config.yaml
vocab_size: 8192
norm_place: "pre"
optimizer: "adam_variant"
dataset: "wikipedia_en"
Each number is 128 + 24 x the weight over its row's rms, rounded and kept within 0 to 255. Layers, rows and columns count from 0. The size above them is the row's rms in percent of the matrix's.

# layer 7 MLP gate, 2048x768, rms 0.0226, rows 1443-1447, columns 672-767
size [108 101  95  97 104]
[[166 162 164 149 167 180 101 116 104 139 105 114 116 121  90 108  98 124 138 108 133 123 146  89  90 125 151 123 115 136 128  93 150 140 148 120 122 148 168 101  93 104 142 134 132 136  99 108  97 160 135 148 204 124  86 166 164 112 102 119 137 131 145 172 115 117 112 128  98 112 129 109 136 151 136 161  63 162 109 132 118 146 139 111 118 134 127  84 161 160  93 102 138 114 134 139]
 [124 135 115 113 144 124 113 134 145 162 123 118 155 144 124 139 112 152 118  76 105 149 164 102 135 133 152 143 102 120 133 126 141 144 114 129 103  89 134 173  71 151 102 129 138 151 119 106 172 130 115 138 146 133  95 141 131 155 125 132  80 124 105  84 124 134 112 165 132 111 126 156 151 116 108 143 144 133  79 113 146 140 124 118 127 132 130 116 114 146 136 132 169 121 114 124]
 [162 128 126 119 137 146 156  89 127 147 116 102 133 149 126 141  91  95  93 137 167 143 114 128 131 168 111 149  97 170 136 151 152 115 101 144 139 130 107 102 102  96 119 170  91 105 131 105 150 110 145 107 124  94 146 105 165 133 145 158 116 132 146  82 116 130 141 124 138 123 107 124 114 103 122 138 101 166 128 118 145 137 139 160 106 201 130 145 147  77 137  94 127 115 181 122]
 [125 163 143  86 125 119 107  98 104 128 128 136 150 126 131 142  94 100  83 148 164 120 117  55 116 156 108 103 120 101 115 105 120 126 121 140 140 101 121 133 121 134 106 130 127 140 135 130 144 100 118 119 104 107  98 137 104 142 147 169 129 154 109 122 116 141 112 132 111 151 129 101 125 156  89 114 175 124 109 156 132 143 145 141 128 120 136 129 166 146 137  75 137  95 110 131]
 [134  91 137  94 126 147 114 116 122 123  82 142 163 121 125 128 124  82 138 106 119 127 111 121 113 134 118 136 148 108 158  79 128 147 106 154  90 108 130 166  77 128 142 134 165 118 130  97 133 101 155 129 144 136  93 127 146 136 122 141 147 110 167 154  76 113 133  97 156 154 102 115  75 150 133 112 137 147 195 162 133 137 146 115 138 124 106 126 142  96  68 111  94 134 149  91]]
# layer 7 MLP up, 2048x768, rms 0.0219, rows 1443-1447, columns 672-767
size [103 103  96 100 104]
[[151 111 117 110  78 114 113 128 100 121 123 149 142 106 137 161 143 136 101 106 147 103 141 129 106 111 113 147 179 142 104 142 117 134 131 147 149 145 134 121  93 127  78 136 148  98 148 182 129  82 132 123 155  95 134 169 159 121 129 108 143 149 110 123 122  71 142 108 141 142 127  89 115 134 124 151 159 142 131 121 182 120 137 144 120 121  73 108 127 105 152  40 123 115 124 100]
 [142 128 138 108 115 138 132 118 114 169 111 155 109 114 113 145  93 139 119 115 154 100 129 126 130 123 124 171 151 172 105 135 124 102 118 118 116  91 129 118 172 104 129 110 156 180 120 167 147 127  98  92 121 115 137 128 148 119 143 127 114  85 179  77 162  70 152 149 104 121 130 146 180  91  92 136 148 129 135 122 124  80 114 130 101 115 130 166 143 107 147  69 141  69 110 158]
 [146 161 111 117 185 145 126 114 106 132 135 137 136 102 131 109 149 144 104 117 141 118 145 150 106 103 101 117 153 153  83 112 107 139 128 133 108  88 139 146 118 124 160 136 141 143 126 148 149 140 138 118 132 123  93 146 169 124 115 111 193 131  84 110 143 140  86  91 119 152  96 155 188 148 109 135 119 186 147 131 112 115 118 164 110 138 178  86 139 169 163 104 136 155  97 133]
 [ 89 190 160 114 117 128 172 117 136 122  89 109 141 150 108 100 174 120 119 154 137 109 118 161  93 165 155 139 149 129 142  94 120  95  77 120  92 129 144 114 100 182 175 126  71 101 131 100 157 101 153 139 122 104 120 154  96 136  90 155 126 107 140 107 113 115 123  96  89 146 118 130 156 143 119  84 105 104 149 156 149 113 102 116 139 141 111 167 127 118 141 139 100 161  99  85]
 [168 136 153 157 124 183 118  93 119 142  68 104 167  80 106 132 143 129 130 177 149 115 114 115 125 158 143 120  97 116 152 116 150 155 162 135 151 100  84 142 148 111 107 100 138 127 123 158 111 109 131 150 167 101  74 119  94 139 136  95 123 153 107 164  95  98 120  99 125 125 161  90  94  55 171 130 166 139 128 146 114 102 129 132 151 171 134 113 134 150 124 122 104 151 100 106]]
# layer 7 MLP down (transposed), 2048x768, rms 0.0215, rows 1443-1446, columns 672-767
size [102 106  98 101]
[[147 172  97 121 177 128 131 109 102 112 143 127 102 132 112 127  76 105 140 157 154 123 107 111 168 149 120 127 137  96 115 139 173 100 124 127 135 125 144 132 133 104 138 123 158 129 159 121  88 138 106 125 105 139 115  94 123 150 172 112 128 124 130 134 125 105 180 168 165 127 126 143  75 128 108 167  80 154 114  99 115  92  86 158  92 117 135 111 128 142 137 114 143  84 117 134]
 [131 116 124 115 144 153 109  91 130 115  65 142 142 151 128 102 127  94 140 147 142 146 141  95 126 137  87 116 130 114 139 150 130 141 136 105 124 144 134 160 126 126 122 110 134 150  73 158 181 118 128 100 153 139 141 207 129 117 132 145 144 104 131 124 109  95 139 105 139 153 131 135 110 130 127 160 128 130 114  96 159 142 113  96 142 132 160 136 162 112 170 121 154 120 100 134]
 [150 114 101  99 142 149 176 144 111 146 151 187 165 148 113 138 141 119 151 132 113 102 130 150 150  87 158 153 132 106 124 109 112 132 108 109 149 110 159 154 127 113 181 121 155 118 144  74  72 159 130 137 154 145 127 155 174 160 158 114 106 140 128  83 152 112 112 148 130  91 164 153 107 129 147 134 142 114 109 146 153 127 132 159 137 128 105 133  77 110 124 160 141 124 116 124]
 [154 147 143 146 159 137 153 125 157 130 134  94 116 147 111 167 147 126 152 174 139 125 102 169 136 115 158 125 109 106  99 143 132 138 133  89 170 155 146 142  91 154 132 130 130 159 143  86 130 128 175 124 151 146 207 124 117 146 128 136 129 154 126 155 124  90 162  85 152 153 127  99 153 117 133 136  98  95 126 150 141  94 136 127  91 128 122 134 115 135 130 148 117  82 150 103]]